config = dict(
    n_layer=14,
    head_dim=32,
    d_mlp=512,
    norm_place='pre',
    norm_eps=1e-06,
    extras=['local attention windows', 'gated attention', 'a norm on each head', 'hashed n-gram embeddings', 'an embedding shortcut'],
    init='uniform',
    init_std_qkv=0.0388,
    init_std_down=0.0555,
    optimizer='muon_variant',
    schedule='wsd',
    decay_fraction=1.0,
    decay_shape='linear',
    seq_len=256,
    steps=11386,
)
Each number is 128 + 24 x the weight over its row's rms, rounded and kept within 0 to 255. Layers, rows and columns count from 0. Numbers have three digits each. The size before them is the row's rms in percent of the matrix's.

# gate: layer 3 MLP gate, 512x192, rms 0.0554, rows 403-448, columns 0-95
# up: layer 3 MLP up, 512x192, rms 0.0554, rows 403-448, columns 0-95
# down: layer 3 MLP down (transposed), 512x192, rms 0.0554, rows 403-448, columns 0-95
gate403 104:086101120104156149113109150158108121101136152105141127104152128149148153111113107171096089096089113137142151176118148117123119148128125085136123135134159109151107128127084095123153140158135119126134138065143147159137153130085144117139084165136176144137135127140145107150107115158139121153
up403 095:123113166080134124108139149124141127128071128165133168108155119154115143161110118092059181135131114073114154155086089141122176159123123115094135132132141155104151109112134119165152135152129128127147092104126143166119098135102110121131119195104124129131154122124061123123109125154101118144
down403 098:119129106122121130165116148106141078122160162099152167110071115150103114128088120158140150155122135097145127153118129125144103092130095085105117110182119138172077101141110131125154120118116105093154134163115120143174122099102145119157128155147133131157108170120156157127118119195124115140
gate404 095:150119129178160083088145122163136126096080151133090117124089119133121136193146123123138131154136156127117109064151159052108127134123094159132174105147117114134162145116158133147121116165139165149113153121048128147129138116117154156109100137136129152123108155122148100131134111150086137132
up404 098:136135112060137089161168092161119112115126088107108158132168128133103158110104190129125155130106098127154118131135111088131145093118128140131153153139106132152103141151142118098107111129097115141131090164167094140117098134174096148131127149122150143166158173089131154138132141114134152150
down404 100:130141159106116107150131133153115150152154128140138141101109094137098107127143094115142123175103118149110117138096159152149133092108134141070131124109144143158111118107101153108133123099112109120107147144125093098127156101106122148137149137129088151134150128105112181154130171119119125136
gate405 104:131117121098147110121150133098134131097115119106150153133132147113098094101152123131123178125097116098155165146106127126086097129164131151179130139141141133163144177158149092093157180116115118154093099146139114126130121168177091164165103175135118152150119118154112110135152114125099125168
up405 104:112137134151129121107101105134114155128135123136154106166175173165113131144143136125134082110130126110168139096136141104104087090152105135112090106120108125082105140192145130131100125106122089107091146144093129164109126109110096125164155097167136114134133142128157151140137107147114122115
down405 102:078165105142134107151141132119130100127132130160120101148124155166095155151180129090169115101101127106121116100157115117113127132153158151153103139103108097104104099149104152131140153143111100126107144121085096150123137105105124149134134087171094071139104135067152144141148160129200104108
gate406 099:146127124132155165134142113103125112127108090121071115113125101118124113100090112160147201119139133119123078142064142145144122160132100136140157106090127129124164129132132107113158134127115146163116109123113120032069088121165113150174108145128119126148136129115126134155138124116096144099
up406 100:155133098117147137116153102129118154128170144165156106125106142163157130128108089122106158085147157109161160106105131143147093101159121139118105151129116118113117112133141121158095123133124091145110136123160112169117131102116105070117119083117167100114156149100125163099074173094107153138
down406 104:130137144091127133102099130094146087147134112174151092102147133178144145121120125107102113130168147127139187113115138178134119073128151064120154127111115148172083135129148102152083130151156115099154106157180101168129191120122118121108142122175177165127148110094151130126101147111148088145
gate407 099:132117165116126160151135168098156156122119115134134134182146111078117148117167163164105107139154093106152118127145109149111114126064097122121133116153093190104125166137110135125133125072141158112150110119089111151118108111134111139087084136109135129171126139119117144129128122086132119104
up407 100:129118105121153059109095162099154118127165129154146127149129191108107125142111138124158106171101110141119097120122121138133140113134127095144134103123129116110129134110175100174146153145151139123083150140139157126143117168133097118157139113136131090138141154076155137149148120135103141066
down407 098:139174108151078130132117118128109162124193161120094113158120112142124097123207129134129071140124108157131113133126109137121142113120090121086142162100094110145104146076091127161132113094096149134124126120090094119113119171152113141146140149139100161117112154113097126131158113096109110074
gate408 095:139137110133129097112124125137159171153089126111091159105101120137087101098173130086096144153098131106109113095149186156130165157158141132131124182114176120145143126125148138099103127124121128145148151173151096106147140097129177109116118126129111112089125134158150095105151135083155146096
up408 098:143157150159106149145106091131110108108103135089132075108103127132113144119116128108143133135125093107130114085125132132096146168113111181142137122118113132135106134106130115124146164105124147081063107117153107164186115121123115132140141134141129151122181172166163121099149143125151174073
down408 097:156091131150120160124103110105133158097125143167086165133123117147152135098120140175150158097140096142104082139111176100193134140129182106175117133109101132133143149137141132146140124132150152101135176164144147137092111142120142094131125106131130092124124115171132151121121106151118088139
gate409 097:103169163118168110129129159158118079136101148145110124124129202138126138138119123153153136167104128131163105094093164081172125116104131137129135122084102109116088129117112065105176125116134108098163140122124147112116152142092112151142109127119155092108146158139102115158142146121145124107
up409 101:150149083158146101126153080089118128078143138160138127142129156120115114149194155117152127141108098122142145121161107123159104122112105128160084119068128109143105121125076097154166121135106115095110169154129121161142174105137132138176114151147106112142139114139134126065130115119128147170
down409 102:171141100176136122111146143115133142073129114133185154147117134117125144161163181134128137145137147127121142100125112136172090113168123128146090127120157127148152083160091115139136080138083121092126164172127116158171136135150118122121132154116108130123105105126121145142123188118081138108
gate410 097:131155155112143160132115168165135131131132129145151104132129136135143099145087118113117143069128102143164156210138161081136147118153086078120145143159145133146163140121131153120138107115147136144127123157118144150114121200151130179128120119117160136103140134108131143111155139104147126094
up410 099:108160147116207170127147128151113149130172116130157113106101117145116111164093149127091107126144104077136147147102122104136129113126081092108127169149152140124097115145108172148155115150132097173142141129126154119153125157120106138116115136125140132114128163145131129114131116145160148148
down410 100:118167087114093129152113122159160110122109157095116141116101154134119137164131119156096125110139091121147144109124141142159150167133090139104141145128119154132154121124124101115120122081112122129162112103103128138097112087126137111116059131099102135158155136150125141153079127144134184128
gate411 096:086122153107112105153160156103125145126107084141095133121105126148133105149088110122147155153105144145148114119143113124173082106086118127138136106133148165090157116129125120142124105149144146127133145111144130099094095103128118067085111086148170129139127127128122097124162128164104152101
up411 098:128117139140110182130137155161145097177113097177153110136111152092160136161124141144113118144088115119140116168135174175140120100108152184119148128110111109128109122098116131131103124153124147137098126147101093131107110174161109151130117107137110193122118129127107122112160112104085123120
down411 100:134095141166088110089168127160140092162098095101075122155152113137117104104132145114144141075132167161130129114111152115159111129088123120119180078116142127109142132120131104127126111114105140082090117121108100153117054084110118096104114148140140133144099116126122108105119143148128092121
gate412 097:133120148164185123132111083122136119140120143159119113198130101131132129092100100122139118124151112115144140097116142113130130121081136079124147080144084103118147095110125135125127124159104106171131124148119116193101109124156155120103133134115074148066131128133116143104103106143122098099
up412 098:143083114144135132114114077110167157117115139104140132128142154149112112131169122123106158142145163076126101118104115058063155126165164142126125119140110151155139146191091116149142140168112177116145167152147121168117096136163115150123109144097132121149082121131160088089115127131167099118
down412 102:096125169128203114134119136127145145158103105109148124188117095137111075109126104114107135146148129094125146135102137117131119122148113146120115098078159155130122124117133135124139175143112157134120109143147171149130143100146165123124113174126097133106107079100112118114143085132144087161
gate413 103:181127168049132112146148130085110142161091083101103122158094167115114144135161140127150108114096116168173122119122114105126180131126133063151149121143136133123097142134124116147163090103128154147124121123110098124111105145124137086110129126095112169155129117176137143162146109147132145129
up413 101:154149153094126114122106085177146158111158129116176132132126064119106127105181094127130155098138136137143139170117150154160091154114143145110113077147126123095076153186092106169119135170136119125103102094079098140150142121105094133163102128126119121076115109122139144075092128170107130095
down413 103:130166105121128095164163137137112108106139127118142156170154140172115142087127115133097145158147129115119113103108129158123101115154129123130110129155080129096132156117098150126127120131161155106133153159144159108118151131100107106107127125184155136154113104082113164107127124158089067115
gate414 104:153105119157110181150156148166120159131105118097214139124144135089151120125133121162179121115131148131097164109123130125120145142147116120102149106137082105124091130113119134131114167132141114123191144134160125124113120116135114135099110110130113113099168095129145114155151128119151132095
up414 096:092152122124129127136068152115109141127126123077174087128125091169135139161187118142104130114113144145178133078121150107145136150140073140111109141159155119112125137112147142162091114118139144109132144119115148092116143111068159152118140157095118123159129109097119153114128117091109110138
down414 103:129127123098120094158081100123115089138154156095121127101118137121098156121149090130099160111179094141144104084120153131146114084134146123129074115143156125070116117116179134112129143090133117126112137104125092105158129113117105119135165166119118110127091116128125149098136105113127108112
gate415 101:157141105112113107117093153090138155131134140123099156151106170148153117155112106097147131105104139155098157175199107110113145146081132158110134158163134151127154125099152158131108132119152133140147135164140139115135106148132097125136147107104122154138121128100146094141089108156157139141
up415 100:089160171173139126080149107141126142145119142153112133105133165169146143121122108083111125159130159116086087126119136140132120155151098125107128164149123158098090169099100138126118088132123096130126175111144138131139159128130114127151231094129129162141114161163139107121107121166155165095
down415 099:147113177107146106129122144145099154141071088106084126074113141102129144119131157162110095136098150115112126082059131137142137146147118124086140140138124157118149173143150144143116185127086108111100156102152127149111186103144083136166106105145127125153144153135155161120142140119160145134
gate416 102:195119087152140058110109155123110110160146160152133121155113101123181135120124103147122119097139129096173133102194110134147171143131137152126115138133088126108121121136096170097125156118128136113111079127122124090125143129121099088142090114093125146108113133126126088106096092132143111137
up416 098:120115136117148155120157085148134145161142109109155125104145130070114124111131126092113140134123085081113138106085141124088147148104109120173120145130118101132163168139118133154142093102155109172139161120106146114119081108128120142128170137165132107145135135134093161130104153087167164109
down416 102:135142115118087176130142125126113096104159112095174111123143129110111125132122177162104142156124132105115113110123109137112158083074133093121124087108150113130138117191128106124106074119125162141129158130116145128200108103080122123142146110127126131146124113142113107132116088116137133133
gate417 100:100130145104113110120120106160117119104104110099132152106090144112115096102118165157095079161097152147125142146130137101102155125189089116170091156150135121126116163175166138161124166135115130133180122080130155125110155115124118149128123151125123128125145148104137141091154080144152081140
up417 098:166112140129115082127124151106154163130099140112117127135115151147162163141119124132132140156115110091206119130158126158129114133166136131160114141118086153112124115138104170136137128142119178124091130128154149102049113155139144115089125156144088142163088107133134165127152132176110096154
down417 102:135120107147130125130076163085135158090111127143134122113124141161121161126176159147107111173125137116170111121134134109155082156116116117169130106142129091128142105155117138109199132120127137152139150105093081152142098148111119113138135136147155137185134103137136112120147128168094091153
gate418 106:123142117079152174128072103150093122131122162134113139108146137131126146144107133151093150165117158102101139109117147093125125101126147117097103147134090086114133107118106092146110106145090124153170141123125147123181124114131116135136131146141158161145169116128115134111123169124122137132
up418 101:117148115062122173129120131172154129107093102103156154125170162152144176126106120098127151124173151090127157129110117129095117157116164128132126154158148088092150086128073105121099129146097118116143132100098138168141120105150113130108140177097131128126162106104150088164124162100099134091
down418 101:149157124153191149143117085100127116144114136103106112123114150134115108152126095100115140152166128166148106114155114111115142123148159124116091135129129081149132122110127123143143170106106106134128081142135140112125140148127102145166118132100127117136132163151104108124113143121118120121
gate419 098:123132109087182142154081131110112106185108146105139109106128128087153075132120146132142139128128101097191162155145131118148089160115142081111106124111108129146150105117153114101107097129104128125170140115118146141115154084119136114128154137162134123138162101119128118158129113137146125137
up419 100:089089089098117133181109113133141127184139135127104077145117108111088124104113166155150150137123113156111082086119107144111144110140143141107141139102117132152170120121130153083147130129109125153128149136166176123135137121123079099116117145147149116136107113107123120129119156144140134144
down419 104:065098134093098126125114121165141107145120169144105099107124140129104089113110124140135116092118094110133114112124101132144114124135155109133130098106155151123138100121162107080114103117143168113153106121129177146126096100117115148135150107172116149149158129108148100160114168165097162124
gate420 101:150126133137135101090092098104108127165108073126107150191099148157137152159083115151167124141139144133110127102134160088118052095078104126122144054123101144143149138115189111102112138135121100152128118110122133135154133116117146143111129120103144124141092153118140158136104122139078151152
up420 104:126080147174097134123076165099132128116108101095086125138111130130083136138095095098142096176145163121134121150126146119153114116106140125155136138134140142192164128151171130124158144130179136142129114104157140109157118121116141136108115163145078161175095094132147209151131084127157114116
down420 101:118115144161149151120131157119111158113102084118114151143109082121137134142106090121129105122156143148113152114160104091126072128103168118134149158146087138164137140152133123134114097117149086132117111112164139134152087118112160153113128134138108158141108106095134179120130095132090119125
gate421 104:128136143142108102092148138097153142151140128184120168155170147142149103133155116111122108123108105124117159134119123113154127129127181124119119169150142106097158090141151098117121107177136092102118082148103142119122146100153156137176142130115157117176144154152141164116108122112148136165
up421 097:122144180154095135086151163110153173146136110139115124149136089136145085120109127111127093150142128139133142146123146125108166098142126103109122153155132075131109111126090091157112094139140130165099131146102161125104095102099156141117121120111118103157125145127118131176125106149154140129
down421 099:199115118104129142130138148118138124136086110147128131095105138129144177171110127088195118162120168079109093113106107146144161098093141135097167105144109071160132100101120138126122074104080118125123163153091132098130150092143125136127126140138148078113100102119098139141147123081120165130
gate422 097:122163133109152146126121096143101088158160109133117131110097113118102158105126092125161124073138136142105135100110098114139128089116112157087124121125094147116131150105119114095121134137107180159174066121106135155147164154118153138151140105142159126120091092144122100154141141127208122129
up422 098:119108148130132127134142109138128134182075115095123118112124123153116144132106128117167130136104126158108181084114093172088104095086143153132106122173115146070129147128098167108073178106097114143132156146135128128122146096111115125130148120074105116138091122081137131143130109117143111112
down422 102:142108164150151110141176108170133146156092150136137145139097138118087090126087143157084130174134091084156091140150113105121143098090116126114095163080128120151147106163106148142132076121113114153113138122116164098124132117153146137092107151125128128113117104138138142084156137133133120147
gate423 104:137168116112089121096146186141093120134110141161111155124149127157176149147106078155156170137128139122132118139095118134138132097109144110116164129159148132128102159120156119133141132107143148128119135132124111151137148160130136133164094119105142145176115129124120119164086115131123109079
up423 095:136126137115124132147180139147119103128117138167136148125133128146120132099115111152104127115131113127076138070175139122141142110148152149149131136181122138113185104112128129118131112124156086129160087137125131168103087124141159118144117130116112146134152125104116138106148176129089128143
down423 101:098140058097135108077076121115128140159123103154141126164130127143152131136102159130110131145162163116082170165158149134094156151143107127158125178112121132154080130139143137122150146158144093116119113146121134121114130134116098141129153174137115114145110119150134109117124136115118153135
gate424 095:105126138127109142165114132063088087152145117136108096080124114123158132115097144113139159111129111176138158104128143132130145078196116133098139126124136145135151122138125096079139123172127147143086155132140179104124101094129098102092106148125121123140086118118118104128163155089096162136
up424 096:141161144110131110180133144113119124121138141172157108187096127082156114101105142080149106133141168150162158109164115158148112138119121145132136119140095145119118141119116136149143134128149136189120133115169148150129133135150117128095078094124167155128127107122148174137122137118136104152
down424 095:104108119127124077141121160120137139186102149114141141109130154131132126180147169151117130134118095154185149150137136122111133162160155090112133118071114139139091113137094152164170149118085112126164192108147142144137144145131136141100121104120122111130142104096125118146174104123158125101
gate425 098:096127103140132063130139167133144142133148096139133138141169116166142129161125112110130082139100152138178140119093186137149136133136097129129115121103116096105121122167096107145150153131139149128102114113106122105138127092121139112142160144066151126106128146113135088105128114122109151117
up425 103:107111105163169068131144129067174170136129141138109120136134128135158155145122110107122091105192120156127144147108166134139140106153139149125112114121151129119083102127109136106122158127159125108130152108131093185145133080119139144116149129127165134159142118127127122116160166119126149085
down425 101:126122147121151154145156130080165090112140115094122083106078086119171140118134148120125146115137136132108115130105145118118121094154137126144145118133106152073127175073139102105157128156139138155135117104147128098087151079145160145159131121165192141135108121125123136113141119152096125113
gate426 096:153137155102142132119111150190112104110130135147070142115119111148127120106119126100135130064149130126138113125184112144137162095107140162120116119135134127123099145138176108133152117120146131162095108121128130112139145159115134128148150118103122121092107121171131112151140070105109152133
up426 100:128109164123145114107121128180121149133095126107131100127118104167127119148153114158087122105139163115116182149158119081104105073128160134120134141165098141115129096149127111156119114130119140125104117153166111089115116101132145121154138143110151061078122105140115197124143101142102150129
down426 101:126127093173146097127111103160085150144114133097118137132155166138094098128107168148131117163109178149158155167155140144119115133122159138144133154143106158144180070115118085188151097144091131180120098112169119113106118123132149171114146120148156116133134096148137180117158124129141148117
gate427 098:147187152146148142088107135113109131176131127102150127125137163106105122136138148109125140158105161125142168115085151132159122117128146082074136145136159135124133108122128122093176111134117090115122151130162126144151115074154145126154111074069157138133145135160112194146101134132152135150
up427 098:107126184148129119167105137117135130098131163112165146169130105135090139139169123114125129105101133131155107127126147177111112103096160115123193124096133140142102160142132108111109113129114163133137108119152105110071136152140198141073168093109144138098135124163181137126143122133133107130
down427 101:111088142159144150157140131143119151132140138129133152115144099134161086132139122176153082159140131146122104180098140137171149154128127152105112075129103135126131106131205127112132157119116125142122105123132139144137132126130147154180107168114128158171124159106110150145127105140131099113
gate428 095:134144119122074115115161113116106129170100118087150138121127086113118101091156109097111153152134149107132152072180111116151156120113135116106144153107103128116113124106129159153119174110128124132136122124113149144188137146091112081126152109088116085093097140161136099134117113159135172102
up428 102:139140085133097133152100147147146138117125124141131157143115078137087160134132157126127086076107080113144128161150113133151098100131139145127106142147112139127109138141137107095118131127159125132131085111181153130137121125127145160128159149139152161109134134127158143111139165088103154137
down428 095:113133183118122139132181081092128172076137074161121134103099148129114145132100119134137131139151170141122155111136204120114066137141120153141109124142110130176082129105134160159153126139137134100138138091120092164132164143109129147142162124176078100158101111124136140143160148145135139126
gate429 102:152149167136141104121072131104112131112057127130110151132161091110153114123100095104140119174122099121160143129086170067170134104083120131144139124125116119145134116120091101133137118129112121121107172099163141139171150157135104105122129139117138164107163176149121133112110162134128113125
up429 100:079104114128182101122126118126134110138150128146121129146120132165163090129126167064142116106143120133139140139147101105129129125117135153133130063123100136091146116105097144138155134152098085128145073131121147114089150084044122146111107137110075136109123134116163119119128111117131092166
down429 101:080130080122149122104154157130138125124104140111130079169122116110097151144137139119105143140148125130159112159144102130140118114134136156090093126170176100117087130135184120115151134120122160164125120123131112167131149094151132108130125104126103128164114124094163123129160115128138144130
gate430 098:099160165114128115123133144147083111167145141115113133070154120132125180149155167139121093112134126136143100083127099135081160102155133114167095095130110166119064090111185136110148150162106162158145040103133093141118100163144118113133126136104146129126105131112132152105164136133132126130
up430 101:155149152107114118103162135156131137141114159111133109098142105095162142128062107127120134145106151108132146134095105133135115097136125129190160144085115122104167125174140115145155127103100149157150139129096152142128172159125111159164117113099158111187125101131117107077120129134113120135
down430 099:125119067115090131138117168133137088103117139099143104135119134122166130134117124151059114082132136076118099117115132148108076164126093142157110134098199136093140117126141152147134116120123137104122152114106070144127119108083084128118158162156143144128141114126092094112122131107091085157
gate431 096:126099150111128099096192132126135160137083118109100125101137107142124129074119135120134116140148163154095115145103140156160122105105153175096146087120127129141124119135128103106145145124089112137147081163148122122175086106161108089117070102141084132116114113136154140115073109146170089165
up431 100:065137162112118153164117152121138164154125129111128157119181103133138131134137107135104131092102108137092124106122116121100134129155144096135142115160120085093111155084150144080109114125126154127104112120140123136106149117141153131128087126116166149139088081122134088134148144104150148106
down431 101:113158138103117137139085106124148165135154144127159122092160085099094145138191171129109173091154056089123149128098118136094147117161079156140140142150106135082137135144151137135114129124157086066129081139126095124131137131163117138106146112084116130156120109147112130101140171140134117073
gate432 101:131137167162176113111141137112133124156112098183120109132134137103107090118154129126151135085139165121139091114132136143113139144098126140100141132127120172135125054111115124089099151124105091115069134106107078157182125115124090165124186120175150137093105142133145130089131085126144115100
up432 101:172153129172172100109105152115117094091144103119136158121146164104111104133118116086147154097114159089155112102081112132131126149102118107100116121085130156146135103150128142103121187133154115148126156126140180095130162151156108123122131137146150116116074118138110157131129103115126135104
down432 098:150095133148120111132128133110068094103132127146098146139087060110108109087102088113144137125113164122126115135119119137149117164151140075111141107150089141146116084122159151159151142108113086138102115109175126130138125131119140086172160126168142184131124124147144097136145153116122125103
gate433 099:165134152170165174042115081149117108148136159098106134103139128150158139078169171117121115160135112105123169109140077149119141143130115110120156158169162128150132124137091103105122139127129105124129130133127136170142102125140135154133141158117099133127137162132138100098069115109107111107
up433 101:105094140136142123057160097110138127143096137117132140129110166117132170112168133133123144140111130108066109157137106108109121079140146106123176101138157129124115155140151138145111092066122135132144155151157082133139068113138109116124101168158151147134121136204112088077121142119140105149
down433 097:133133120133087118132112153118142154104122131145146137087087111188146191135108160135173114086140139128093117114097139127116140147136141113112116130157162090142090096101102132134082144103158151129128124133149077085109104118102151093165117125132106109140115125142131131106148131153117167122
gate434 101:118156184115108120136109096151122196117109126149145137153127151097177139131116092141116130082137130160180146126125173163138099163145131141125154108144166124133173174112121137123105133118076109154121133124105143119151120100093107115164152101186078073125165127076146096110141119123114150090
up434 097:096103159167157135180121093142129089088166139130140110133127139109135090157090115156144126174087158153153102124112113136170101114110125151144135140110134117153152124134137132151142099110117127112135102100112104104143138144181128122160121126077188178117101139124178114127134135133124103145
down434 104:132162086122121080139092134145138141115124127129055116155113114145118104138158092144145146098118145160146138119074140137096137135122119076092168100137114123105147118114122102103087132110139118160101106146124145178139134123127132142134111108120085060082146128106141106121113127137147146128
gate435 105:108134107160164088102131121143128128139179115133136104156123156100135108144120127100135075124131130117142113095151111126131112168124184129132094160116060138109109128121119130106136160078134159143105148134119174110118130119113096146124078122166088174089142157133170179150095120104075104062
up435 107:125147162116129110120138106195085117132102109144134100140189165096143109123127115173156142108139114142087160179117154115134093139106128121141102116112100145127116118135144159134101090099136112157144082112121135112124143161158120129127102151144151131188126173125120124149169123098113112133
down435 101:110148157085115152137175123095144132109155123140142150149132117143098114131132108105128098132096106138180120129130138154094118123156108163103146125120192144152150096114149145121146123123126139129170150128176121107158079123167130108118119077154104118103091070147136144120106129137142144128
gate436 104:125128119166119155106107157091166095096124083184108135118159146096131090143118113141168146117104119098138162126148128114104139113112150114142135109125179143080123146138105146141146103159151118135164140138153101121161126160110142125133157117140111138135115087146117116183178095128134129121
up436 101:107138094099142125122136137134159115121132124138106108123128128146148124136124134146100125144156121113141134142139124112192132128113084121133151133096136174144168108104138146090143123104187192134147098097114110151109135143105140141172119103171179096116127117160105107165162130096159136141
down436 101:128156136119123116125128116099129119130109108131163110145144134112137121155114087128166147176152119129103168117127136121117149135097137117146133118127158134146091107125093161119157094071111083141140174140148076153111133147097108092105140134124126139078122126155123119139145148117093111140
gate437 102:123115120126087118119129135119145147123096107134137094138110120133091111160167093140131079147128117142126132126182170130099141148166118153131121154156147113153160169127102115120179203104133090135097137127120106169140144103123141139146139093176136148135135148114124112147162128121096154131
up437 100:152110134170147148067147112058115152133091144116137114094126156140147078153137127152103139152154094077161124122138101140112094103159099131115186136131114103155119128129124142129129127092129115141139116137170114145118136090117150160170120114149132114114189140087094139108112136111137143127
down437 098:096142078107164105137119124137121069121130100110133118157147124124167117128138131130141113131130122104143099136109135111145104084135111125176162120116091160084122130091144119151147105163125154091159176130143147101135129135141085109115131136114140140165131132145158098116106085149114099122
gate438 094:110118150152114119134134137113136184091169105118106107149126162136119145113130065121120103132118123119054118149150114116116094164160132114107130148110081109165133152133135132158108090096156110120163120142139127134119126110101105112126135168120149182094166140081110128147127148105102103122
up438 097:180115147125166125141125084118107093113113138134131146110087129108139137086122157080140133103141131114145108120128148087122134148136136157140130119111166127072139110095149112142155103146142131129180139131104143113110158141146134162151117089171114136153138161103138131124126131131153140129
down438 100:109134150110138142144138128139091122117105139182129127152134144162110099149088122142082119124110106137121094122131112151104089107117108161115108162188129153136136105149110166095122139126140132136116166124173142149126094098111118104170113145138149104108141137146132093155115132095071109122
gate439 099:139095130143158159105111134141113131150161149091125101127093126127140164132104109158116118106156132176132134130110186148102147140142107142206122134130125130107096133116126111183112108138157158139115139162137145133096110151144120103159135158128115125136133128131164126158114145123149129090
up439 102:094126137119136186129127126125108110138075112160129113133141106092120137091134125173143100135094147111062126133110122117118087106137168094080109062121144130140141147096130105168098132145124122170121125100145098115160113137130107171102098143092179135145102092139090154151153118126127119134
down439 103:097113127100128153099136112147094116127100172090113128117154134143127105104151118105087106137097181131119137111156156129112095132166126132099125064074136169161117135108121078132097119140147087138143139129111146153100139129105131138088095127139126092108158120123106126145148163106132136158
gate440 100:126149089119154091115141088144141145142138123151106137122136083120085155125155095086130113123088074143161126118122155176140172099126139132149108150124148135152122165088132108107135140110170104115135098120143168170095116141140196133100125150141090123163138075140119135103142094115101130120
up440 095:089118108149129145107143136097122155097106100128118125156085183143106105104117116145112126107175131101125119140109160112130068115105086140106147131148128154106147103094120196144122103163123116115171179154079091145106115128111111157107156153122124126162150150116100099139138139132188152126
down440 097:105151144144128122089124175092135180100112117104143134099164138129132111106091112125112123102093102109154099124142121134103141129155141158111099155194115135123119156108131141136128165147126136155132145082159182146118098150138112154142133165139089104183174125125147137146126123118168149157
gate441 102:109130165139157121150120134139138121065138115100129153159134150155121127125111119079112105120078152147166139090149093158120157188110095174127150135153147121126102108111099131123121141123153090141123151122174161153156146154129156083147099155129084128121100167132129110162135177125153084114
up441 100:187145161119102133107129084116118121116158107114118136133169118141116111149123154178121113098156126203143122117091085149138077130150104137132116131157132138126180148117152125119128113162079098140189171145126128070105118135120122126148159149124124104129134140111125101149136104127175085159
down441 097:154124111100138109129151173143138137108142143116124150151147103101148131168124128129075139113153131146114094123099119109123131126169126122116087096108177157161149125119143081104103119140129138088089141171132118140118076104092151092118109143125125162146178117100163134148139122115155121069
gate442 101:169145144141095131122146128097149101104090168104141119167128101116136110116080127085112121157128167115093133136113160155163166099109161131135105129167152119106143102081143106127092135082137162161116098145101106169147107155118128121112127147130109114082136137115109102123105135095091128175
up442 100:146124155180153165094132134123086102134150155106082102131125118154105133112109144145122083145132161124133141144164172143149158148135124089126124152172133128158122149090154152129161130196146119107130135145123119121126091154171148099102152169133107095090152118117113110133115093146150122137
down442 101:120112123114109148131089113154105141096128135107137132103133144172130128109153156142117122173146162128088119106124128105136141140185101124192120137150113148126103146107089105140138127119123135139151156147131109108135155155158166185099154145131124115124125130153151121090105100140143146138
gate443 100:128101120124115142102143105130109118123104133095073113159149057131134111126134103106105128102118092151141145073149113099112138160165070141145144114141150127132153107133121167141100095165138162147119127124129081150104071162159126143100136176117101154108133159106156114158157128133126122151
up443 101:168108141159134146111179119128150146129095171123159144146126169131154165138117144123088145125094161080119088104090101130106142128114127152137119165122118094139139071111115144156154132093128126081126123137119150139155122171145169120168146169129141129131136150146127148107141130133083087116
down443 101:132127137139078130138143104136161170085132176108105135099147102096139110135155121120102148122073156089129093119119127103145136166115101127148092138121106144067123116116092169139110134108161109094089137142129134116166153138137140110099100112168102149144154116125161095147138097146134123115
gate444 097:133138144103124142126156105172131169120134176106169108119128111117120108165120119145161143130121204118130135143115093145082122132094114106196137153113111143093123106135139143106162096113120134120166114156117147206109151153117141103143128126129149121128104126085110091113131184130108135132
up444 099:129089104122081167104119117142127125117069156120116081141106146154164119114113129159130136136143132194113127120133153129136163104139136119149137151105128109123129159134110136137106129117137117147111126118138147126140120138092111124117138129122153092142169139094105140189158184199177163125
down444 098:137111121101106132123092106116156158133147125121111176128144120118081148101093169109166100118141146115142149131112068097124134138163101115133139131134129165187165114105114123148116151130092114146115099121109159091129137122119107112122116113146156089134165103130140090161119118148141125129
gate445 096:108128099119114127122107106097124135128145150134122110122159133132093083132111089146099155106139095158108120108126137103134068075128120122206143138087103148101130127100135131131127101187135118127123111127149139135134117099130136183123142135164125126157123152151142139112125126125110152129
up445 091:112120126178129141129131155178108100111125155120129156120142140124165112105129143109129106125173095103150097131134171144098125133147151123147103137140133136115114092136142138140153107161137147138106093171134129104126136140136155144159152166146141145120148133112153124139142135119090127141
down445 099:108143118118131147148106123111096126101157118102116131160100104087122093095114121120118127092102145148126162142105160102093068110120119101118113125130120119144143106102107126103089095110124112111087123117118124137156124087103129122154091161133158100134100110123073157126130150131162103093
gate446 112:084128129138111132118133137114118158159150117137144125138125106118151130121147162181133128147119143146148125133163178109130144123117131070103125145116125150120089153122146092141169092075149145116120159153129114116136150111135100132163106124140120103131079118122165098158130144115122147097
up446 102:115149133130141157138188129135160154132149117127129146159107109099145083168134157159109120112166168113127153104126163130118141104134108108131154115127154180132113142141144145172160092091153162095111079124150115106155132139140114096082092097164126138129109108072150119143143105112123157125
down446 105:116082102123109138103182153145133179118132133104177113123121094126119124115152123138086117142171152119124101134127144129135120085147130094118135142154102158114090108172125070200140109122143145091124149115116127118141118136157099116143113115122109114131104129127180150127133116141162128106
gate447 100:158105120136116133117110143133117168150134171121118141111122102097148128098149136147108117167151133153144127136183155118098144120083148148137097173147134141108124124157107143075129152128155140155124111125094119135129140163153123083120123188093175129141104145171160126095114147126114139115
up447 097:128106162169157180128152146103157106176155112109108133190110193088149127142113114156087134130126125128164124122137137116155119162128138108125174088111110113134105130069153160105125132169151070165103122122120133134116175147134143123129169121113120139124132137141112104125158091152135139132
down447 096:133130130142125111104082140156101121131134125204096129146132112114084116128166119143164129153169138112155119127141109162104095121123172153118123184116096163147116105107159111143086130119106103125124143117087122152165162181160140159128152152132124150097145152137116120163133119132122131130
gate448 088:100112111131142143147149129113110074126156134073152162139078125119119134089152103134141166114097089064166120153131120127137124166122102158121141144108132073108150183110152167106096181148114134106134090147130130109174109134142135105077135095099149137118116136124101134121135127133151094123
up448 093:134159139115131068110105116136085168112117144180115081129110146115124126148102136122119132121130160167122159092168146118118133093095142129082134124113140176156135117133109114115176144108087106153141167100109094136091127099124117163159164178133128112138132137119148128116161126135116146114
down448 092:150149145139116123136118128128103136131104135197086136164131160130059131080124130137090154108111140098112129077123106119084135111130128163123126123090111198134178115170133142143123104107128099152098116164120113114109125123121112111135180124110137141133146129154076131151147132131111130165